Part of a small language model's weights.
Size: 15 layers, width 160, 5 heads of 32, MLP 640 squared ReLU, 4.94M parameters.
Training: a variant of Muon for these matrices, 135M tokens, 8252 steps.
Each number is 500 + 50 x the weight over its row's rms, rounded and kept within 0 to 999. Layers, rows and columns count from 0. Numbers have three digits each. The size before them is the row's rms in percent of the matrix's.

# layer 10 attention output (transposed), 160x160, rms 0.0634, rows 130-159, columns 0-79
082:496451497479534473549507494519587477478554522545462504551496478540496483509434515510525461513556489550540449549545503388501438496552449556556527489464552543555500546407565565445393529456526570464490553402394464458483573517435550470488516355
090:491558557369478405467571433538598515456519447406520507471503494394471515532526499475512540582456446540463532515495417512519520435349425531437557495463436579478433453547582506499534487538539513534583542493510488566536391521503496512560451602
073:520488580436509483571514459485371487500495567524452559499491480545553493513522493576449470403527546558458476503526543390520521556498445530501519614527516501490521500481515488539521476493464539507482488425473552487534419524529470388450477617
096:494432552443510523478500510486564645473569532430463452576477487463538536553539507515507513543573418515479464464550496530455549457386592494468494555500454445366504578571599468502526478547604488484581454517533448612494420411508480554568513515
069:539492502479493469528521445474559535447583382516522473428506549579483533476487480444487507486504494549470589600544541512494398552511515508552471442395565542553592519530464477460539473512448559496516497494537403573592492506447542449519515488
074:493499481392569486533445409486425478530552504493471527480506473563400425471509478524461400462591560561507516496491454531596493412548532560422521529587545543553479431492559490557597421481480538442455510561532557474470499558559527502456481364
087:456453481507468597583437496516428413504588501575480636446527513487486481499540507421492507500433504417600457573521437520494535448566476526520476483457509512605558479415488499472422515431445473433475491555443460502512479513510529519548464432
074:436487509479564474473502541492434515553399497522425478499429461486522541510462509487469458556503596467479545436501520491525464440418512491442463467507479478501550411461460422554499502513538535561472559565452534543550499503488527507567598595
083:510503420582488459524520434453483480521493528531477531491577527660509458466549446465462573524374513496509492465544540446495507539604510454479554496488498559557553508380467529465558585484480494510462493569471503556501547479456474328476482379
073:471502641611512469532548464544533496535502483515556562428486617515502573441493534407428582456484592564563586567482548545492538525567441548582521536466525487492472416466370467547525504494505485540475556536522443467469540459505522501512470443
080:559403443485465525530535498540451431488614553428506458429560545562491487459426469513514571458444574550566524519465443560455470511521428517470507446378588472479414465459511547602433499460466523468447437485584498508487516535502496480433581407
073:486470492440521490460536531534442429516600518453541575532501538517391444465434445499481517506496497397473537465557459562456434527536491511568511534478493361526467408540488529527542541517563567499417605445473544469508484460516475473510488464
077:479499443529431557453502515518486495460511480508542566442521440590565584505483519467486507510455525500572458513466488431492479507561472415490515379534551566654501466424413549438511551406509486497502523480401515480491619425503447441514514486
080:450523496439514473566525505447518534480522510460518480573497497521564516508476413470521507497554441555486554555525496442495461504417541508390345533501510520557593469488649483518531511595556501542585536522482461576429462458407544523446475519
075:533534505506504618484522625508454400557549493533568555517475428464517492471591494457537576364441558488602551581594453453569494496511466503539473567510520441524521462478438576444435456416499538482421568506508447484489509450515514527519473511
081:551481531442538508462412478572534590491497470543538469494459490461503535519558482532490522520570531395405465478551518583450568519428544531491540472538478572582393522533544506453466494519516503517502439579480474593592414529527557459540475510
079:414460514550471484629488495493526476482437501506523505453504464458531542451490521465508490614490576508543441457527536452484443507502460480487515470417493469452523465482537510536543549404413537525521558536489591489438415544392512505444361498
074:627506446557468507486472406546482519465455444543455473609492482502544459451487502466511435453489562504491494482600518434598441452560604441565364430484548477627524496593506522545514478539526463451515516542533498515446517374493505522555444479
075:459505551493578599519476517533461442439581421465517505456456552682453572494462562497504527453548483483565477469489437506475464444547581527491518429480632527538500422537454573588543492475437493409536461504533557532560491512573516500511416511
075:484479555508496459530498537543454554527459443607457537399394529483402432515558481527527469439529512485425426506588490467518475531493481405583441416467489545453470532407498466555558476409536454479418478526551553549506512521502478553424422416
081:474500491411428579527454457497495390472458459557558500546483452532494478497508512490503482528493482555511496527416488431475428497584405470460442585567577526394451483451469482545562354525574540512564552594498491483512574491513489463588471490
072:500411438472544619562509514482442497501481555470480536537470659517544496469514485481538505457440519471488471447491532370514482363588512456448535470493564504456487505489491533481493567460490570463480495460477477529493565437501511492543548423
082:448521505450564543481554455568514505535480434517443465446484582438483565523535503515501503543591549497447549424520473457442460472563492598358571507396550470543424564442490587501536474476437465482596500534444493456475575566507475564436493437
084:507517593434403467486514556465560586447488559512498446508549570444545441477520443508456462480561385472523487500472501551452528531434445489463438448543511536464494529547538418451490468547559514494542538519506471470535447449499507533560450477
075:557577492542369483463538443567573535518500621523421502530427555456476529558540485448510442528440482577449465496537551492474502570517567479495466494581459530476482608490476454371449469465528508507538543609449461547460482471548483487456486412
089:552495552456430426465475491519593651401420475524470484621444456400551537546522387474491488510552497497431457556459489551544451463385507447510442542514468552511475465488611465559476543523558436450499498493417479512531503493503557475521431598
077:455451521481478406551478515598552531543481447472495449505513529584493622561528562504438505448502556470507560486443374453429470401444539508499493482470425561495470508445484529527596437586532530446588464546510526478516578552474512469441447467
089:483466547495548532426537554496472439435509498602503514524448465657548428421483545444458465495431427467534495496407435526549445540579491593437519491413508422510488493447488538488543381512411492469498467473462468398504505620548532558438431524
096:471464544528438486493495440460515507412483493477496437520460516497567549501585470540450457489490513538453460461498545466466516563458516472489453482496551511464388485533591454516455526592577525618487484553542523572496465497479471589552466540
074:400529538536464481505460566524541528457514509515547541475587512631484437526505508592628511557561588512455543463500411549543480559486498512475411591526488549394459527488501471513401508452446509424543460485542484512614547483464467423486537384
# layer 10 attention value, 160x160, rms 0.111, rows 131-159, columns 0-79
084:442546579431481509472621521466485477469469529617478450598516443470455521478478470450455581510471488471532515435556467493522443508463554446567533492578460477498495449462574477459517448552456515454489398609484516558504503573499585473617487564
074:464500599594452657500553512550464587533540483517446473495456541505542439509446526523559502480591466523472504581456452468572480392557571439450537536527495444508452519608486561523534517504491519423465623499451532554520515426538580557428531509
091:552409498446447470505611477603555504475542480568406456498526470578453551530504434452495437505490433584464440486496521501543469563432526492508493527520496523482524569528560389443498431606544411513554430512531491511537564519473567534550493554
068:485457417494515426573418486546503574471429575486541525467565503507444537491442471496516538542498481490456544553547565505571565487510543643606457483494465575485488497527501533367455436427440502542517438516586419522549493532482606460490589516
069:468615419547484526525476443497475534533460575541556529470538574499460444540500488537468427466483556474500603508544442451584610474538457567470513467541501536568509488482475493513491513531512511511506544609559642471533472419556465537559532521
085:396488534542570533434463514460512480529432483417531528443435489525453506561515469565540500484488556423451465489505509456438574515529409580557511493432505482552476486626505600521576508460398557490450527486505545448511592537478474488443508428
076:469593515409522440447507496523518535480494446519415402435461590555604517642503522549615478434537581461522499498507514577458451522562516495527492506610513489475538423436411444501441490488547527486542477561512496547423427440487461450541411492
078:546485530531483507506460440568514512582473474460560503480523546550402478458492536536516563435492457415507559588464481524496532489540410515497508444458472458557482386476426563537510512506498565518465554513480563530541538411475591484429610413
073:475458423472522503516548530525450471490501538444506539482565504484481562540528473542467490573481532513548563385486521501530529520463534588580574535506582516504436423461521514488480419517519605556463521558446479452579537495442420480439519475
083:519511497464534549528455464529478535598463520435464503441515512494560483419477533498597547482545431535591467523525467562541538558550488620599457481418510336522482526538480530516544482428519541559504462617524494505545438510447468388468485542
074:455444490525477509488432418460473516476494518515459460515506540522476513562573508500541540440508466464531518489526385491474428479587474532532565485461435559579562567592416485568494615560530511348449495481493485475616519545518472454448425510
080:443491438495525532512498567566503485570468521487509491499445421426462545431552602538495516495539540422536507528513504520444525503581366546469483497500414499541560497520495559514484488477480582497541452440369487448548511409498607497407541523
080:477524554419498433538481542492585545449520484528471492475504427452497510547500441521399429493466477487429447520473520598562521490489547452514537539575456396454476479534567447533428436505512429478555481494484558617479506590472530577566453469
081:429475525501529537513564515488450592564486479505532435485538514549511406517588469544411524545516559491422486495486494541529468490538431527637527499448509495540544431548497546475545533497564532404436583462497507397563494517493453496469602464
076:480474500498514536465541529412565407470459566534534376512534538430435508536510465515539452430560434508506451571494414465486512454532533508445483464498374417483456486470475510394546408644460508467527494600504443563487486541465438497558533525
075:445530493547509493548450488401443481536412486518491491420532423496540521556434525537614503521463547568533500489514511529465470504516499496470547498415533507526492544526390458535435503491454570498487585455494378464426566608492490496445512452
073:492526468506484487601417547515528515607489562467536472507553518510489456485465487625501519496551504513505481336509528486522459447532527524367443473460474531475507469487530462485398587539554453491497546386517462487569420601421587531545452460
076:507492453507494558566558504466452492471440508441584581495516551445552508637489548551423545530504527442578479436502437432458564484592470513486426506435534495536521537518465432513555557395464615437491447536435513470483534489521534499493546524
067:489496444517538456500478444423438416507531528515561517538534574450536359458523500517484478425607572501383497376563449543523444512608483463494409482442503547554517480457488501468452513482457484609515564459569508422597531570424555597561479581
076:513495469574417532477367462501420499479513530423505507426560473476552508530633446505473621537495569510558433431544503531618525441519413487515465484566444505438496543508453522497428474526514591496570484521543492420530520443447553527438541470
070:537497426496526481535530489476445473476525393456534473435430497486472426550583508601564581468456447508546532485442539487402578483520480531486455489478465534426567443603561540544531536519573421504439504507377558549543521483518530501453528488
077:454529483366459548498503517527513443534393498532513519559562500375419458597523598444491466607489525476446560517494533492461489369521485473451517531529491529599535497524478550647504463456528491501490375520602477420415475558451519496556538540
087:590541498507429451450461456565572459449425530561464559595494519526473534505499507497467500549505365495494499471458581504484511543344571469469485563556514451443468478440604444459496471540522525491487477509472532557513559513510515536558431560
070:441535432559497432398454511502647559538625496556391512545414491531447531471504531537474321565514498541373438467501500436506542444505460479446466423538502516403471507557507506512477469468441507513524523443499548504516586520477509541426519456
077:475465515473457508527557519498565438459535487522465458512373513537474541554501400550459533457594465549541505526437492562571445597450562477445411465567386511464490513388598438490498527479524497459501450541452477501591488577485521527612478618
070:493501504377480458497515473434530442462545450450514557472448535592475558516531480424472491485476473468534491473502530550534527516516507490495497443554521507525436469526414381514556456520526569494549422491469515531576405489437584401513538553
086:458443532518547531566462479529432550421521536543587660510611537496462453563485496513527479423498566493603539469583440472435545486587458582582471526518530490526569456527425540560587537440521501501472466486483480402501511536572516443523455536
085:550531533442516480517508514431521472458503466549391480503488470427519552483510432539509570638428447571406447517484603460623525485521537463438526526525490558368560481534522451429512450545559472528515443554517457513490511510490565474561477527
074:529519457564430435539485412533462538495500525487549499455545580554461568440522564423523513454580574475519487474512436565495622481565496419520462515393510411534423513486579601473537518495471489482435462535488511543552533480550514487553517426
# layer 10 MLP up, 640x160, rms 0.111, rows 0-10, columns 0-79
111:441509485451519514439507582531592510485541495518440426520581470529466435545484522445540526489480480561637578511494407524477521520549520541539486545426479509524511550551489497521422452538450527671531404465523515522532496473321418474497436536
106:527519577517430579528611453525398495448475517531436555554451469527417507462584482453398558512526448551548334478425419449504518530595508516465542540498492475367506530480608514452413483465548419600507417551506465453543454538508487437464504459
104:432531486617556605517476518523522510517474399506464431474496512460518534423554404480368445445430464561409527535540514575482481356537525458539458376528546525458512485421472555488477486518527433471460568514433454501568505467516475535478492414
102:510527429464479565464484442440451462489475532513417459475528589530481484507496445413409490417481500467497464505443525505573422532553509585559544497594531501576497531508495489474533394492568522510472561538488499545529489479428520507402465355
088:422459541542466526572580477550484513591513571504509525431476456489495403469450456446496516507579464515687528437523509469541532485534493570509487518517420497510496435462505506427443460449608419465421525497578499546465474466355530460481551493
097:539445577511413531395508560484566443600420449456510597479529398522402470606501536512494545487525430533504570471511427535493502443460459473492377460461489464478441521532468527493485525454479426492473431555523477519455553525476481388571439495
083:506496537537466518446512506578546565486448464478522575416450501516506544504532452502456459570587488461481517531532491527462468436440552556486571452556472476484431406513479492563505524523460375434428399425493421495521505538481509407448544482
088:635538475500422524476496515546439504527564467554583455443434375527472450481534545576504512391443445403487401410596539515531613576554563473481533475504388458487407432444513500500555415500499483494418559494451547426417522521612569519486519501
096:522549518487491568506427470481341446436412553518457505502474489507514519523450588490563487530494476387495515456490536526476512524484534541422574513519479502468570497484488521430414487519474557628486620521450524516590466460503458513534482480
101:430446539490530613453464478455544539546507558592511527511501472487511526469518461555528389517476459465479522544434544494513442530594542544506529404353603542422542514509497468515500474406473482453463448489436574479493456557515564465480529541
092:494417451516503522465532524499476508584468543418506520437544509611543507477524506398566462486468404446562517433552512528486557475500439490476480591523446453464471543452472597547484533506574444433563523445433475588466601507438468546533551514
# layer 10 MLP down (transposed), 640x160, rms 0.107, rows 0-10, columns 0-79
111:484464549524520501470544510520555526480539457569431522518518495550402493562430423514656476432525532468466486573497442430432465514512594379544533544504609547554618511465490516475474530497509528504512447475521439528441483575538494558558462570
102:463490507476440566476443413544432515428418451555446517587408551538559487521416594505546554487446493595491413411493512530474542542503601519482488573583510451417469525451467612586452451416442465458461502525458467412566582521454466491509525612
098:379462493531513504588493542559411588488553481471535546558481496560517477540492439523492440509439530480456422435500467521484535471441556522372525475568588471460626512529503551547526520558500500429488546487456469466506532596493447558490526549
097:480529551485511615542552501461462453547368487490479564433465465488500422614490469488548501401584510424583503495512372405517578486467489500490477469546438413444455476488618451541517504526523428434495461551520486453512486533540477456532468530
093:474588519501483446521456513532428504549492527453472466488504537448432539523489450465520491513417470516523487499499437509584494444488415541504481482531514539476508488617454442519482574546502541550403412471489502492554466450516431502447532618
091:450540522462473540535565473556549506470426507545559520489489527599540416433552470546439515630476585475457374465551458491436550497488521439556492576454380503469478478557515503521452515528576495478506498460489501555406560576476481508481527499
091:449457448546552482503495423433481533453430472513501433509521504663518517460539485451484521528486505480441513483465450493474491514432510486441507523523588492574521502508555462471484495533520506499498527456446527414460521441517489508545480480
092:502518531515540496475539461475445475583511501494549415494534699460464487470520470443528522506509471543500385489504517502463493536514516476421460424541520527528506632452562488573509542490419432502467436402511495550536514541574410555538514452
096:606533594506439525556518379453444490534497484452609605463444533400507491532479550502427486418436475545497495516425470476524492518476522528469610507524612470416465517465543540561471522439509483494493441473511481486510511461571443501526425475
099:442511507502535498477543566525453499498556461497447492473497487513507521411485528438462515513478444552522425350554403461389411564512500471471559464615616508485467454513543519532468455468541466519516456591544561543528444570494480547494411477
084:536524439492494491565533379460415483569444489523565490539506430711535532460467559539498548498377495515535524520565514515466403550525570506440418449508533494490495492516469418467502499449534622427534468501545538511458451499479578483484480485